Each number is 500 + 40 x the weight over the matrix's rms, rounded and kept within 0 to 999. Layers, rows and columns count from 0. Numbers have three digits each.

# layer 6 attention key, 576x576, rms 0.0336, rows 428-504, columns 480-527
509456484532539540407482470634468499499479548561497549454463439496527451513501498513514507537441454549527516495461502503501510555405463395540566
497503468445423541480548512459487501490499548559484489559485471504433519473525426519458491488515408446491517507473451499537543444474503556505528
485479486507506479545499492484474497513539480546526386459397455458467499511491458516512471577573496499496456524489446529484447571476533491392509
499520519475486518488509494491485502461482518486500555630438464506512478499491460514512463516552562530520524510478526482531447538529498458481518
521507557488482442449526454588528473508528505420599400440426487450565482512452500424539450516514485409611454430515484515509474539523461548461469
458477477508480560540440533464476490506453529486502531434479421522565472608467500481537538608406500487531522460544541502476539465528494478568432
557442573541536511555505534496406531470514496470465618592505486481432466440484451480527559585534462508495482538476503576511580456464475558467525
462528518463516542559457512462455501414537515500439528503496583485551522494501536507544518487466532409606535415477485514481442576538472580535511
548416381491465520528410513437461484450544484401411492451518416527539544542618532580430506516528509512341512504506539537525517477487483435454471
512480550512547425523490495468574509485545507531517499455548581464559525502439542522466552393485465491529511491549492486422458491484552489552478
559439452492466537446523481481517491474586553417402492515532514490443583502429521480429459479560441520428553536560382468483518456507527529424489
520456542548507532495511459535478568429456513566545425357598520399618430563492459488559506438482530466473459410508604516504506434494514482402439
548566491408476395448522446398517426545475389537562535563477523524545456401533531528499480523581427498587427473539504554452416423503442508559530
510435513543477545457474519430541440473531431399549549516440449475455477497461499531499406475568536464495442550506386480516468525559485385510526
504596546428515523549570512457487450509416486560544560463561601513540555505494533502432577518472487551570425421507535455480482485433431525562525
357474422520496496502486547535419531444498525585394515513501587593538586428534559600454505486546405478475471471481528507475541620504539506542476
510544536582599502545452450500474465529509428484474505434487473468626468453493416454540503538511510477539461449596582545485484496468406521493537
507454440531460522553512528548544467559482564421514467562411504585415470466538525427525480588472490523548441549518460478573455483501505546452496
561474532543467471542463499463513506446468470509551632484492371436495511563448479485376522531446497504453521472491505547491484502497495494426508
403476574508627544493547463475528440496532459512493469566509533589472556519501479445552485480481509445559431537529549550492496524500511386541516
503507486439533470488528513498518490491467467457519465486515521512517491469520530494523504482542502472554542460488495496528514500535483509535491
488492484524493538475532466448528515455505484437480529512481487487515452533505569514503546502479450541523510503451478516512481511523506478484499
554530513523492484519476503498494479488516510460480504491496494454537528476520512501518509489517517504489490521515493524498530541491463542524508
520506528563509501518466508535477511514459455520475484485538510451440527511544555525480510532490550480500507503517465468504489532503473507526526
503548468473484465524503541486557497510518531458527529502468502443440482505461520536503482463510415505479502548484482505480516519488501439467478
512440450499517509506551552540490489506537509531432460461527551519467504502508489490502465546497517488504476507489505459512491494502505457480520
490499517550517517522490510495487485470463520468501455451518473520475492420539495466560541538477532529507541477492513505522533541552503472533513
460549493497494494547402502485520537472559467530485484467479524517507516497504470490600539489507502536453473523476503629524559549484458555507521
460513512542551511446491500502474490494465492517512458461543494456517492497511515501483496553459542485457501489537507490511553538524543500564552
529467515503483430513504539476482510458541491518555511566476496483534481509474456524486487458522500504495463480430503475548487500425433544484504
530428535538536523456533510508512473508440518440500464432500495438556464501463530503468554477412533447510530497562488503505515539449495465548530
471548499503511476520506515515557521525480568471428475441442450550510514454469466508511513474555519479517536487512516553503485529470453499508519
569403488566516548526523491495472493501489493472480433457528429481543479512489519518480497483512497471489509502535471450501457536467493426509511
538462497531493475508484511500514492498517513557498467467500479456482499512511515523498467511394512473510515522525466497493522517552511446440504
502484506475423468457434533551588525427544507454516476570509502489470531450415485539466498454546495500445494504493487475555472461531506537417526
472468494554535545520523500550479524513438546527471426476493493515477538428470490496535539509520549514481568478520483467514432534530536491443468
466455592544500491505470528424513551444491479484477463395581508511581476539475553485600524469567499492471533491498460497486550668458480562551488
475519502509526500499502560469465510475496488544460525508471618562455487447501470501517519466503509517517479462429578502493516489416551496500438
467460514560575582471569583480531508489529545515528477379525453531521472502401522470457521563439542448564484455515543444556546508479449497549571
505568470495515538489513450491498461545493555550470586470434469470389484567546473629482532544438496530482489557513556537513558481442482515516572
527449477494460531508535457483473454582573440463539457491494509601459486535503495475558495445467473544570524537508488512478533520492532462477506
540472537559497506523498467485621484406457550477601508485428467432573460591494478447445489514427489519488475529492463502509542494519487438518539
460507464570524533527477498507481515566566488474435523633503583561529509453588526519535551503580470472484517506459549512514530528535431484503461
523461548528519498460508427441486441408445441475421493431410484462490445479575475536383565489511510427457522417568486598480587378462492532489497
592513437559436560451516477541595525570509575440482518518490493647538453486526596541521419469484466506501460512566503507516529509512509515524549
500470445571528455509417559405517441322516482584484486590406602432509564500529448427499556456476494475464465568460496545514591520574508535445483
460458528539501518576460493565502462453459493576544550618423569493488527571403500519616522522363570523537507516479496363513491627473525455538481
496423409586471535533489539468487538539561501557438460491609543488573488541533507515455518495505491503579477521565574478522540461429439486431486
556531497573500481562538414517587459525446477485540522518539451450524512507466494494477517465538566387508401534447558500502453582545381463469632
455577474437587502478557471502475470529425472429446420442504482555523475536474533439492507478448542518485509543547516545464456444454431500489467
574525562484421484517450489478452527469519453513566508484463497444535487461519523480431552519453501546538485425546579415512447436450523560481501
499341530663601464599546563480614461495547506457500521619536458415511503599558527484483535514579552533427513590504461431578456561523454442460573
491477544504464496529535435464517518528486483522554537514474489534489490538453469482455471485473503488431515540500497476507457437502495443484531
506520498498465487493492490486496518466504510511499524515450475424457507504499491529468461484486480538448484538453440555467538449448487522524493
496454504521511517517499505520484493451505477512476466497478490525543529453537511503517540512423533488533457474436522509499490545465489521600511
483473491516500553522510495559495518504493497518507475455503526551519508480491518506484563483533499531545533484520532458494458530534526458516492
477500523478451521430444536493478474503515541517516538488507469469493498464487490530425555527471499550509465514449436510486562523440487527492480
536525449500479493498548507421532519465539526455503559506459516512480487504502438463504492455511448566555463514521541528524491477494507510465486
519466528461501477526560515530464477517594495561458512489534541527522481513484538541560508502513505452499480469437492487518494472497495506489482
492558475546482472507486467498510499525468471556497474442528479457501480495524569513526509498517539486454516539503428520515546576549469516465495
541451521537536521503516486531500476531525530517494503473543462506462487502482518514465526492487529497491511523493498441553483499468484451475477
526535512512495450550492562530446440492509488470525497542526502524488463473460537520498508497586519433515419462551503413529466536547550524502512
515424539518520488483534520538493513518573488547498459483488556547561492466499512539540468507449526555466470535487477497545519488501524488552517
603497524517520431554535547505486493484496546399489512497461453480515522408483435551540460433503506450451494482531504462562485540499480526458468
542466503441467459508553508486487420512464502488515528571499492406453515498527452531482475461427466461511501534471528533585508443459461501471492
481581512485479503548460499448555491479533518573556573565466587609479499469521472454475503518521448525554527524498505541515511482446466503453532
507508490502530432551493548447557440511492554491483517529440513427454480500495449509494473519510476481463462510512546408513503537440458476448460
520466484537525522541568541479539499494498503469549468427511472487516523511546466505507514537489549520538507451456500495476551506479488415474523
536485479538515490509489493460486513531507504512482500465434475426504469544547553485481499463491506476451514534573527407534526506475514487485527
436456429493481510477534513503502488470491486458496458438442549422492515467523573534479547431464441472557486467500501510485488500473502519569538
490515508544520461482525546550530482438518529444517393432539488482482499447546447465496499478496493506458534455468453466500509477534553519539518
467477448479472488513540492518479488533521553505522531575520529466420524487433467482470498410510439477436463570530468439513431489468556542501538
531368470573443503520458459487481497464518484461508439435483457402654508571498451588558521537491528443502547488519556502433580406481448564461517
481495511443507453497463423431436529496480496438580537622434556468414557457516517507527446521534501562564553555485500440432519430452474546536509
380492474528520521482563490570506507462416526496543353413527505452514446560525518489473502472448537543490627505467520497479454555596566466539524
462610489441490517516544481527550580576391488547433550441569599493506504520473580519549534416491454545479490464514503541427478566566589561581483
513482461459456556553466514522491538472514460568448527521465477548454479429486633635459532477458495514567492458518526579467496463479496508572481
# layer 6 attention query, 576x576, rms 0.0354, rows 429-505, columns 480-527
551489538515513472559560502508514452510547520424472575565505427566486455478465406491518452534521523502536493518500496483522529434482548539467515
489528522474478466420482432505496549483501474388473497467563539546492541509487542460557448579497456491464487512517510504554547477518522565538534
548538515546551453533549523506557559531488507517477583577471470585449491479456509528472451495560507529483561534482480498558501469427529540465511
522456447484487537572523511455453477507509530442500499473526553542470499520509526474463471545516472489564526465525529467471550476542479442519505
449493534487511499511504534524491465516527543535550512446507508491492504550424578437506495531539508545615535484491553555514509533549481568473498
530499496476429527528492467545483449472561457529436508551504460475365475531445486503419490502581495465476481424500500494450465474481445536555432
500564520522546494536567525429493507512497578548546595509519581507430543396465506483464570447489497494499438533492529482572477506451513520631534
538503505518500497416513507455477462468551450468420567497422410540597534466536434472548473526549512529472585510475358534488535429460513501490558
589433458514507506478467457497436528502502525473490473479557573473511522480500522504445516419480544516553507528486395577424470480492479472498524
498544495467466484495441444467481483469544525476492508479471520513482517456462445423487561480505509479505500514516476496511512595502512521432435
502530545585569533435485444553490544503513498482492517434496495483511410489518481488506516496528505528493464465447560548524517394575424552563481
505458476533460548449532435593562486474463501474528484486570500512492480532441553528543504470459519444544516478534515519556456562543539406497525
506559522520478502424454496573551566420547495488481577490536426561589524545518550467489472528609530503536528525562480431502555527491539504495565
511570493520464534579542438414560479521530463484491499466439522539532510496463407474529522452452532443522533479540414558504538526435576508568526
443505534418543512438481519444453613504445540468456508514468520543480520466508585474578539509554524523501487516505427475498522520445490531541567
484432520544515470475454447430481489470532446528466570478510498470498471554556477409537453455518544402529481436450423522504570589557503532395512
493534505433515424420486475524457423497536537417526450550465470547474533383484598425530447604614471425583526419516463552483412501466564629454501
503469479551510481418558535544480502423487410387477571468461479591589532515454505471483518504525536549497514427493402519514542562522524508514540
509460627586533543424437503536561475524581472614495451556451554489558514520582447449515524438349557410581445484525490609487515549569503530532430
522503493529462494562447480459517471472572462516464555490430453561507487504494471540508521516520431503461454545565531479490528524460511544476496
553484512519472481509516526509470410459547512509494534507461457532512512477482464499491466486508513485481506502599514481461520541485515506522523
470484536466540516446540498520528532539440503522505449494548489449487509501506515515505470477441536513530534449436516520527485514533510489480543
476555521496507526460505509511506524572443495513491446502547511468513514543473558528518509483420524492501521495465491551490488522515506490485504
514499448522447522512499494510490489442501486551512548511448523581526509509521430468487511523535470526534508507553456438477497497504496515525455
501604514472497527438470524482505516565457544458449490521517535482523520508475502529473498527483464486525496481484459593522548462462543502519507
470533513471517479485518486525495522553461526516495451508509531484500487526465546537486529501466489480492521495529449528483476507479464436489503
527526471544500499436614479513460526489445525528495476505498492488520503516515569511555495497485547516542547538507509436553453531451483403534505
490511503474466506477490489535515526545488487481541474478518518512491492592491546519508515483436490476494495472491505510456484521528432499486497
482515528479507516508530485492521469481515530492482469543507449522461501458547478508510471470513496482492450514498488489495468438526583514452467
516566480444445473499513496530477533534504493497528498465516557477509524528453492466523532527409487536518510493468533524504499545504484491513466
548557482520526535487537450470494531554527456556506466489503574450499489555460473462531489537453553503505472467536434496541496482436504387517475
494474486451453469454473530527459548496496506473508500481471533467527514529463500480498496540448495523530544472493496536474514558460485487528535
519524495419474502466539524537461488561486438447496472461564535462533505501461471473478530525419470499485496479519496561500470518470452486517498
547476463529494483478495521555493523516516571548485593525462525478468460519496475513467508472444466500485388503494521492521518527490501504521511
480428535538505491486508521460499465470533513456516465463441509528516540547485519457503508557524485524505508501501519498485579503457510485493499
448479472511498506459445475473486482497536533556520435479495489509491488471596521518536458463515498478504552538485521446542517469477430478508444
536567532539529540436515502575513512507494478564443541527518471561416498546545525534418444516501560506489545513504525521543470515509584533511547
501537511480546478528449514433503494545442494525518450463512509547499510517585526525551514558545491554497481467455477545476525443542533437498433
489549538516475531491511457515523479515465462546465475496496495593479545531406415470494492523511470504521540480523449436490456542466549505531533
521494424533504463424474469495480478524487531428376548518489531532553528455462454510544524526515489515501414601532595487487571394455469548568482
513423459512553498521519484505551535500467525450484452392486499453587511539515457455517588509471539593547534516529534465448513518459481544513509
562542487494449521520469485528485496450570485607461557607488595528445563420558507548520491456570452452427472525446512463464509460598532477485478
515474481547411480407503492481580506469441464542481532507592485463496543431505547487416503445499549466458431496447504504478493456399524488485560
505454479518489507484457420567523444478487477467496511522560434525510466551496578546481421521542482433497603525623546518512480530549503521525542
548512437502529530494491522448471567476466529522509444506494525519471516503571491464530527487474522535555396547489423528485573409478606561409573
619520535406476500486535465537499543478549557551580532507489535427529490487520424431475496555468559524607462544570467443440517502450492571516485
461489437504419453445544505501523400632531505489458457545577508554454486448445532489556452405412525407412463484580614550584421546496489536499465
560528459539523458562485484438501475471468444523555577507460452395456526565499518469467501494513501491518464505461473526455389510548411492484558
398540566543489544481499415531568437420513527596524516463532472535426551437608429467527489447507572495488573464528519509559446510517502491505489
524491472470478489636506538482488532583463577464586512469469536471535481510562478562544480455483480486434476519531520438517505559489528532496524
567471516454526516527479472426483523390466527407579520520441413483507510584568515509499526535570461585466587586470445473468547458473513476413562
526441497539464479534471506512502481437537552513476511512496449528522512457514510510514561499582482479479480584540498444426490510451525499515475
513487529522513464509492496500529492517492483535486454498520471528533497506491511459549514475520516509443498511447508459517430561536504476532478
468562509423525525465497497513464467564525514476476536485586541453445505529490483476498466492512499498534551447440542552546498483519491513473542
504514487488521511484479491452506545528497509485442504517518534462524483498523451485500465505500498461495431456490476562533528466490453490467523
483496488510473544511522510536507528527473454538492488465531526500429494477507534489521513468444547473532545486485476481498449517512550434501574
485443458535496478540509504463482482457514487525472491513463440464523480452523431469459485494567509494483507524473467462500536481511502503504516
495522521488543522510472498458501486539505523497481516528503473490488490432542484493532430484513477476526502486490516523464510500528502533478473
443530452448505473469531504589498487486425486493511488504508562531543485476510514479511503524476470505573556494506513456482455576495527481498566
506483530456532510472482513515486557527486511481495460483533519492528503552463535581501521523471474517495470480485464553505485505465514469516518
502467468512494489450473506444527460444485508485507465498505499510532487529496575488532479497531534473504509517500520461498502497504529505486497
475509517490522476497468492535493550514471489460537504512587473497514489497528572545492492460488521463552459460478531502512464483562491522460479
545543472474536464451492539438500526477514500527508457488509517486533497540520525519502475547536470540519438507537484475504464484460499483516434
554526500490516470538505504506514476512484465484487559509483519515464487428440434541471519521538487529465481519538503522505438533477543539532508
541530493499526492539541532595509512499522488517520532521490481542469519498489466572472468415520534489461455519544513484530453465493498470505504
491498516535504494451544487512532477491452486464495482510521468516508506514480548529510473425547501547467506492593424528512465472549621491542514
501500483442485517493472545467485484513473518451525423463473496531584487556490526421483503516425481487527460522494481553481517556508508519590502
463489497443484529495488527500471491481477529499474465461508589454546493507517539501544494519454489532443554475484540462521451481534512495501515
541444448550566530509565539536501435473490550437449517469499466498572504541480448431489495561554518478538533497563492472495490480453546532547469
501505513437445487584477444475455571516516472476509456410557549408582489525518531521538492541459475488522505473459486553486514501524533470424497
570473492489517517501474504571499587474514535491445575538456499495478499493558442551533541452503531567389477492479496521484488466487588447450487
437503499484554550469464482457404516424563490535465524479439554517471519454540489469506445468674512479428523488477543550517538413502452469525447
507552494455411455456509519589449406531550527496497509525543571456385526437469535470498494455462467380456513485468562597508445497458504489556461
482499561512597498512563456575537456561455584523534488474499470429453488447540499509563521468565481568524530522497504454533482494413526551497590
473548436469485446548431530502506537560520505554501434519538529472497531481474563472461613557527415535477485516512522384440380563488569492446459
515482532515540524504505480551512564547494486523482519521478425489519504378459480534498463504501563533573479498470495500558471533406458449603557
457456488654524529408486504493528550534525515577474586456504521460497471515463515565553513584502517510505475478524620505476423561600510470514434
# layer 6 attention value, 576x576, rms 0.0348, rows 384-447, columns 480-527
477482523461542483501500461499484497468471603487536523485455515501467461486439586508492433568514551506488511535506528471562513511536466480480514
474550462480525456462572467472439552546504458559498499487471532480502503555432506513520497503472489548496471472496569463488559535409444447520513
584504536487513521505448490514503476549515529569527475535516560433523479510482519476484499449433485502494590495455459578488549469539529564475546
454484460509502500476569507565467437506476515517532529488521505482458526522447462436493526475566492490478500479541520458578499544464417427518557
487513526428495383461524543483474511499499468482538476502495469504535484457491484506509533470528527452530472464510527444570581574485487500524533
485505467452515463434486442557476452454463448523478490505559499460476511512522488496497453476481596507508486554563516540518449451539530477473477
504477509477526525532526556513456525462472472613523520486536494496460495494475470412557515546469520496484496475559502416439521503463455415535477
548504497517510473539491517505502502494473504485455481464485565523532510536507500502567485530459517457503453506523588508477482535522433474497491
523517491476520464516496453527506484529533486455429468489536485454493473475509474527550583427542526545549465566415488465499464538528534482444444
472550463501536455492561512492516522525483481504482505479536510496527494521434455556462521531448513437498476480459524455527484499495506553602521
516550541513499510467494566490504466493531466537487504512497444486504495499432486480479497479474468490490540464459422473517521547522506446554533
524510536516482578502467525450500475458496527510496484510487516463520511478426512486542545521520479485548477495485492428504517483542487434548511
508457525521479479484447465509466466522518458502470496479473541529496505583493475500449450469561468486540484530524490493497423501573527552499472
478515483490486494465497479499517489479488550533470450521513529501541482570539458528539547532525470514573498506513496466563540533489495455515503
504481517505465484516528532455521524470481509456455506475512499520524518458525500562545514527476513467544490551517553477506505507536490571567489
533452489487497552509473550472512428498486544479517520505511469465543502474498555554480466458520489542543552512494475518537468477517493557451518
468523538503517512398558479566457521498482481511436512496493488454439488535516484462483446457517510549540566541525497520523436499483472406508492
550511569570487469520492459493509482522481520509509500523542502428488480545499568506500429480458474479466503482500498512520466494543495546459488
518514563417525449497580534544448507491523548465506489499494569466540533492518519507487502521505533488525525562442580431523456510492525463491470
471459492493547499431529537466476483469506501490525488502540509503464479495458410551528414549485551480513533505505510463464457441489464453525527
490517507431515536524539451555483500523481499465492509508539549455512517492543508468497458502492498476487462508445595436431461475494470465470509
528476469516503483432509488504508543480506509545466489507518490511523532507488476530516460583477493484459515487503523502474500528543523490542424
537485471482530532512515535511485502450480502474502551496480549535474492494493424452463494529518440493447540464528501580577508493434511596492447
494447534501515464468513515534462503533509529489449488489530514489506471498471460484502526513530542524537571571536492489530485532440451551501471
502490549443537502488524514464466529488503460483458505526462526477495526499533528532493547549554463538447535535475484471489471489554505533542418
462552500499495515496557624436510520427490515520517485473463491492510517465525471503486526509490501452503520515542530482481417505418508539443479
581529529474490435457421456526537545530495539540611511522544529455498527545491489527504597442477504468540439403514481466478522508528503612516489
492474467502522451483529563440527476517504444475509459524500475477527475398531481504506541535546499444549512498458501428541504459432531498452533
423459492503505504481534519514527476433520492506493448506468485483524539524531609490525420561576559487498472553465503492468469489492460429467507
489466529543486403506517531553494468494491550507540456502542489487524486465503425551528527463474439476485511474484485536471467563511544527483436
478509557513509442544471585533489475535565548464506512510450513494496501501492526450474500498499527500523561453453470443497501547505489473488473
498520536450528490463491511513517566497485483550510494480475444488484530513534490503516491481479482539480505496455457474510490518539537543558470
541509524464545497473551457491496453490451488566510494522444483433485515496534575487495414509516441520505461505508498478477435506459548518503502
495497513557488571495534538491470506450567450550475502490558553474467506458489577498533456534495534545465439536451435487486507508489519482471438
526495478531477460457434478454532523476545497474452488536458503535480504510527423501498464443519478482460434483443468539509477520542462495480458
471502536510472468514428526448465473532522504471454490488494547470508483494440487544477528458529467425485475495474499505531479486461396546416574
497513515525493505473491496492514491505557531554464475529495474512448502512484460459493551529460475504490526462465443548519490494591519473456494
545491527474499506584474546540497508506524548465497492493459510469483504452483538510492537525553449485545455535507480557502520522470445508496476
528504517551491496504431478497561462463531493513464472517489558495534515496560528472503520527481546478443543528442462521485471484670484485430502
460473491411542478495591538455552532511476492523545477498593482484495493476524483476538524570526517508548501500496458434565464530458460444474518
486394516452511474499492552465542514504530530512473524488525537530474482548518459554481470469490458557477562525563540501513536468516481463478479
488532490437536526498519484483489460517514459501474470507528568514575488502488533527529511551447562429494412563517484509417563553499532542531505
485470502521494470502502472490493495583471522469447523500518546506517508463514485543514474573519458521507537551485496424446530521519466498497498
537509488521458465511465522517459522504525466555457498496439531461507492479484499540493421512457515457491486580458494525442450518469556490457438
551478510501514414523433402501481470496530459482485509479516487495537507500497481520538470506532548517521465504495554516470499476549484581422457
483475520499502512557442542475505518511540471504418487499520521481500503474488470474458486525546538489512500492449545518490469502494534491467484
504516502482515473464520507510477489446469473568582492497550465454520478534490529514497558472461527496505456445463480454472551534482516551503510
452537517514478491585470542516476552510498518474479488510586523486511503510500429543526530459509443501443528520458505474537531501578485521402475
431463502433487475538532520479506500542510539542533458507509523518480495502546498515489528503503510516515472496499533492506546507446509484502451
473488461467503491461553551486500550535572455460506473488517478472523514462543460466521507486524508541537539462453506477565496530583473470508488
540490478486504470527526600475504473509479487544502533493453537507494502484553454519482504526442493535458471515463473534568489486473501462498506
484558501456487557550457479511467482579498502506493478485477519499497515456450535494463559515507439518550507503407461515402460526548483503478478
552400509498489541490510546487484561580520459492486460483565470498473515531512445471465494462530453531508600532414538501520550514513522484554484
476472462465524512443516598488522523520465560513555505521508492501478494495508517511491520510501478569520528511532423484489482466428478499529488
439497504517452564559455460551510515407497482562451533513478475470455501561511463487482476542538480508473486448510530583491484533513534531533502
515489474536509530585470540446536541495530506517560502497456533511482532465486494501492508541448436517507519472465465524540492458513453485522514
478472556466505523469486524506436511463534495534488475487498532492452497524474514458509491577531500494509569549435517428409506473407486346502543
473488533558522532503490475559489446562484521569500489483483493561435478473546505497456472519563470498476518551546491446466491426472481481480522
468472510504553514509577500467514555564513555471438537470487507557514491426465436529477552544480515525518491481478470393538522530410513512560522
501508536507464556437486457477501564494522469499493468490431492466540484514528493507455502489511543467506465537477507467451386489502515542484552
507547538514500540517544527503469480540525463515446503510501527462492527474518497514545590481490496532471525519480466564484557485545475481476498
491472505560459498523474544508492515463520492505493509514487558518548528538496554526519453516593530472482527529559533555477508461470525564543486
526482464515486490497553481522492524468491508492596480487452477517547520484510600502508562508526529528518467487532474548485559495470486515477544
529485521496471549538476429462525507442501425516493488500494464511545501422531478500505538549534473434500455505498498528497422572452531471492521
# layer 6 attention output (transposed), 576x576, rms 0.0367, rows 384-447, columns 480-527
468534501556474518528481501496535460564518445478536538476539469495521539494484508497452450531500469539541503518527505490544505498523492560447509
499486448549569473497458495514504501507484527521491530429493455498537419497456508523505516467474533509494448494512507505485518513470520449526553
517514501458372534462449467429569486548471489475450486706498511491490491502506460443492504485481478510477542508472493411454517446493488488544478
447516491454600496544499461477485534514469490453496462241511495491506542549493501480475492539477439554487513489458530518502564509491544465485493
588520549534479455486491524456535547494515489489466538403481454516520518540444537512459462394511456449461507506491519536540510468541403545536611
541521458434475559433451450510529475509502436462484483592510503483448483519487431510553555555521456510468521536480520514530486449499521516489498
452495505441602517505519525490457504506519481505565529408443457483408499521477532487488464457477500505480452532489469409457536420488534490573492
486510494531422444499462477449447450473481454479521438546484453465547562510452468495511499455422493474486469503532480511479492504549524560461557
520459485477579500555470501525494507479486498559531459274450489526508466498536500522528479490513514486470489517457538531494466476526528509464493
567535495518536541486541523484438461522492534490502483334557446512534503547414497515448498479429489471499479528548551485488528455498481493571511
570518521493471511485523526490504547496492464533557491694561490539589591484518479480450511447494480517517547498449468447452513567521473479516490
522533514523528507495504487418485542535504473530495518690551501505513452484527500510435552512480503474482533480453446435495533501544455533545539
535489538537428486549442578541476546584542508579486557648535494542562549523456531515509457478454493499435470504529509526538528544541554509480452
414549490442544448467509516457528553452441516536522467433490474466455494525501508474499525488470557496465551497569510460518521496498454478439472
520498484552447469530466520491562469488504510460458477423494535474524502508471501532490527535441553481574538520455536540493549509539484460561527
519472472443528532466470520448513489471496456473478491528502471528461564485503543537494565501463476472515523512509476511502481488452478521428444
462462513435555549497514526510473512473490463474489450348459500539469457488529513534473500518595530519498520535490508485476451475546439487553517
495474476473420489516453506511457542466491499515506474690494471487506500481516504511479495495471515498481496493529508502509417469527509463522461
536532559448531472540498478530440553456515521481493479406473536475517499520489490480475504485448488596495509522503492496539485477532506489486521
522486525470529526528439484535506525519498492507537460326496508448416494525531532485493481488573490477489510526502493520474501445496483449477517
471541497471429534476469472518426514523485480515510532508452530497550487492498485489435519546506473451467447508498547460473497489541532525471537
499476471534479552464463501497497509503515502503580523530435474449495476471481512465492470514519537501547488504522510434435444497530496532554522
459427535468497471523577536533530445501450512462438578410530524476421459528448509473498467521487530506485493405477527446525488452442515523528492
439498522475485482468573563436416497441492457471431440408470523511488469466471483494523524524538536538458502563509558423522488495491488481525505
515529504488521465499481472502513518441479476558499490494486519508534484559532531495565511518474488547520523486474479532470473474524495497551496
496495520543651456481572460470489447502493517485481487218481479485496497490497523475494484522486508535532499504493541539471518489487473524460510
496506503457486496475484517486524502453514465480506513357526487534439474503495460484507464458497494438448533466554469509491481518501551464511478
492497489454540487498478502489475523488486485475491459411497503469461448447531485504500494479504450510544514545500520520568549490450531505479608
484461495538466550564546514495497558449555460580493528659582451515521503479491532492476437482561495490485499523461549527469480510477439438514494
534473523554450537455478480485448478517523507507549433474502491518465540455530506508577444529488495473519462554550494516459469542514467492495466
463485470469491517550519524450495490551541521423534543697493516462550480473474526531481541464439511526472562540543546419472522531499514483518455
449474524483459510540540523472508532544550469520515458530509441506546445520515510493458475456500495493528452509537478480476461510518552559501477
532508486482528518410541476559533511435474474561522529500579422514481477471502510472519457485449521475486474491549428484502472486501561522467521
507475494477455522523455552528443514471480525497501496546538428511499474537468541444516550438481521498528489527458475514485460483528490488495492
503498473528516479557419550525473547479530525498405470724474536487536508493501523543488523470531458552501508507482527498495443479478516523525452
542528574431528484508485459498459543486522544491492505514480513542543562525476541576516490429529462521448505492553519561557471552526504537541510
469580461454492489559495494538541488546504493541591500706500515515470467506499486533487551490428518471481495452492530488538460526473528514517480
466514498443497494555476503468517497460501493516456497545500578479468450429461451520457478488458450479495461501458423536492475492492503471493431
480507532509350499496467462517499463525531461544495498761487503481507577469528476449508511488515511476526498504483492439526445469559503479482469
505518490553590508586612482502513505487479502490480531277537512485468408476532496524513466464438455514542459492486467527534465514453445475511498
531473489461413516489546473478496506557542500510463548487529511496564422415449506496510486514497470535502496582467458512486501531539525487511461
555505468579486447494448406520448494560480501540443533508499485526546488507470482514541439476503445457488468524563444521472512481520529517541534
476461422495525506479475505530479518533539565492534505372481468499537466513497468580548472467576524453541484526516507485539466528458532490509511
526487500541441515509476505518502509484518491513558533682449417522551491500509476513551462525509506497507472507523559442510525498583531501496490
494524477513410481495528492455546510490514477507463506433461504539486505503532497463496468477485514532483487509508524512568523471477505530503465
441501515482542516542470584476525490454580508536501459391494492494480478511511511531503569510505472479497529481484516503529406471522490528476560
533516469522469474459473525456531505502499515477538463645447520507496532472563490505481432477512477423448546465513462508469445502464515429442459
529540531559421473502494483500523546463535517502476505535523540470526489449508500490537556507531519483500475504489532522509539494549475525443484
557493486449628511477549472551460537426501492468514514386470562464476485447459471478522461428420492563432481471516504528527468502519507548490454
454524483481584543569517517567429495534532512501481486441466521515474388486505450554557558494461471474508475464464488545504549394565475535476569
520486489498533498487551447429531531492558473514488469328541515501535527536549538480503442490506518530450489486430493563478535487499553484475516
532520464500528514451536507520494495507446567542465501263470519530515481501513579518437498466486497522490506509473562445465531492530488540460484
446469459486520538513452532429490453472584497479604529450523487506534485509545461505566527466473521526385541485469456524465526462503496491499551
526494450458623502498572548486504561522510485514503488233523505484462464480495493534482520538469490539533499495504469500477468516447525482498477
433535531442462441487524518436535491430509449518462520689471532484500562518533551532530511512504541504501439499535545520516464487443515506532490
505401482522545540509583496433531527526535541518525547610456522521471443548552504568481575483496523524556543481454548544514516550476433586494532
455497455506593527523503493518527548462548519564504482311530487480484513551500481559520526559535459533469539517508512510465487452458501460505477
503530578498625516565523522543508483537505525514509492294525509540471543467565544507475511451549509490527489524497473469475446554540499528475573
500464482487663476539566506506515494534491501484504527196525509493456455504490498539482526522443521533535514516502492489477488518490479519531508
453490495559470500470541490490499502491478507520536499697468509500551519508484504488468505477436493424482478520525486496511496496505551523499494
487459520436592531530526490454496497541543511522489493408584505478539515549489513467495522478507551489527542465493493536460510457495485482532469
462503479508460479450464491482505508511516513489436586655516503519500484463479513536482529548510474513502473497463504544492518528567537541542546
574469493478458499522479461542481503457516557510501490461446439515499481597542588554502516437510498477552425474492536531503505502485436509527547
569552495607519464498549460507521529476479457491492504636537542460487577481484480443517463547502561530519470554466466513497464529468483471453537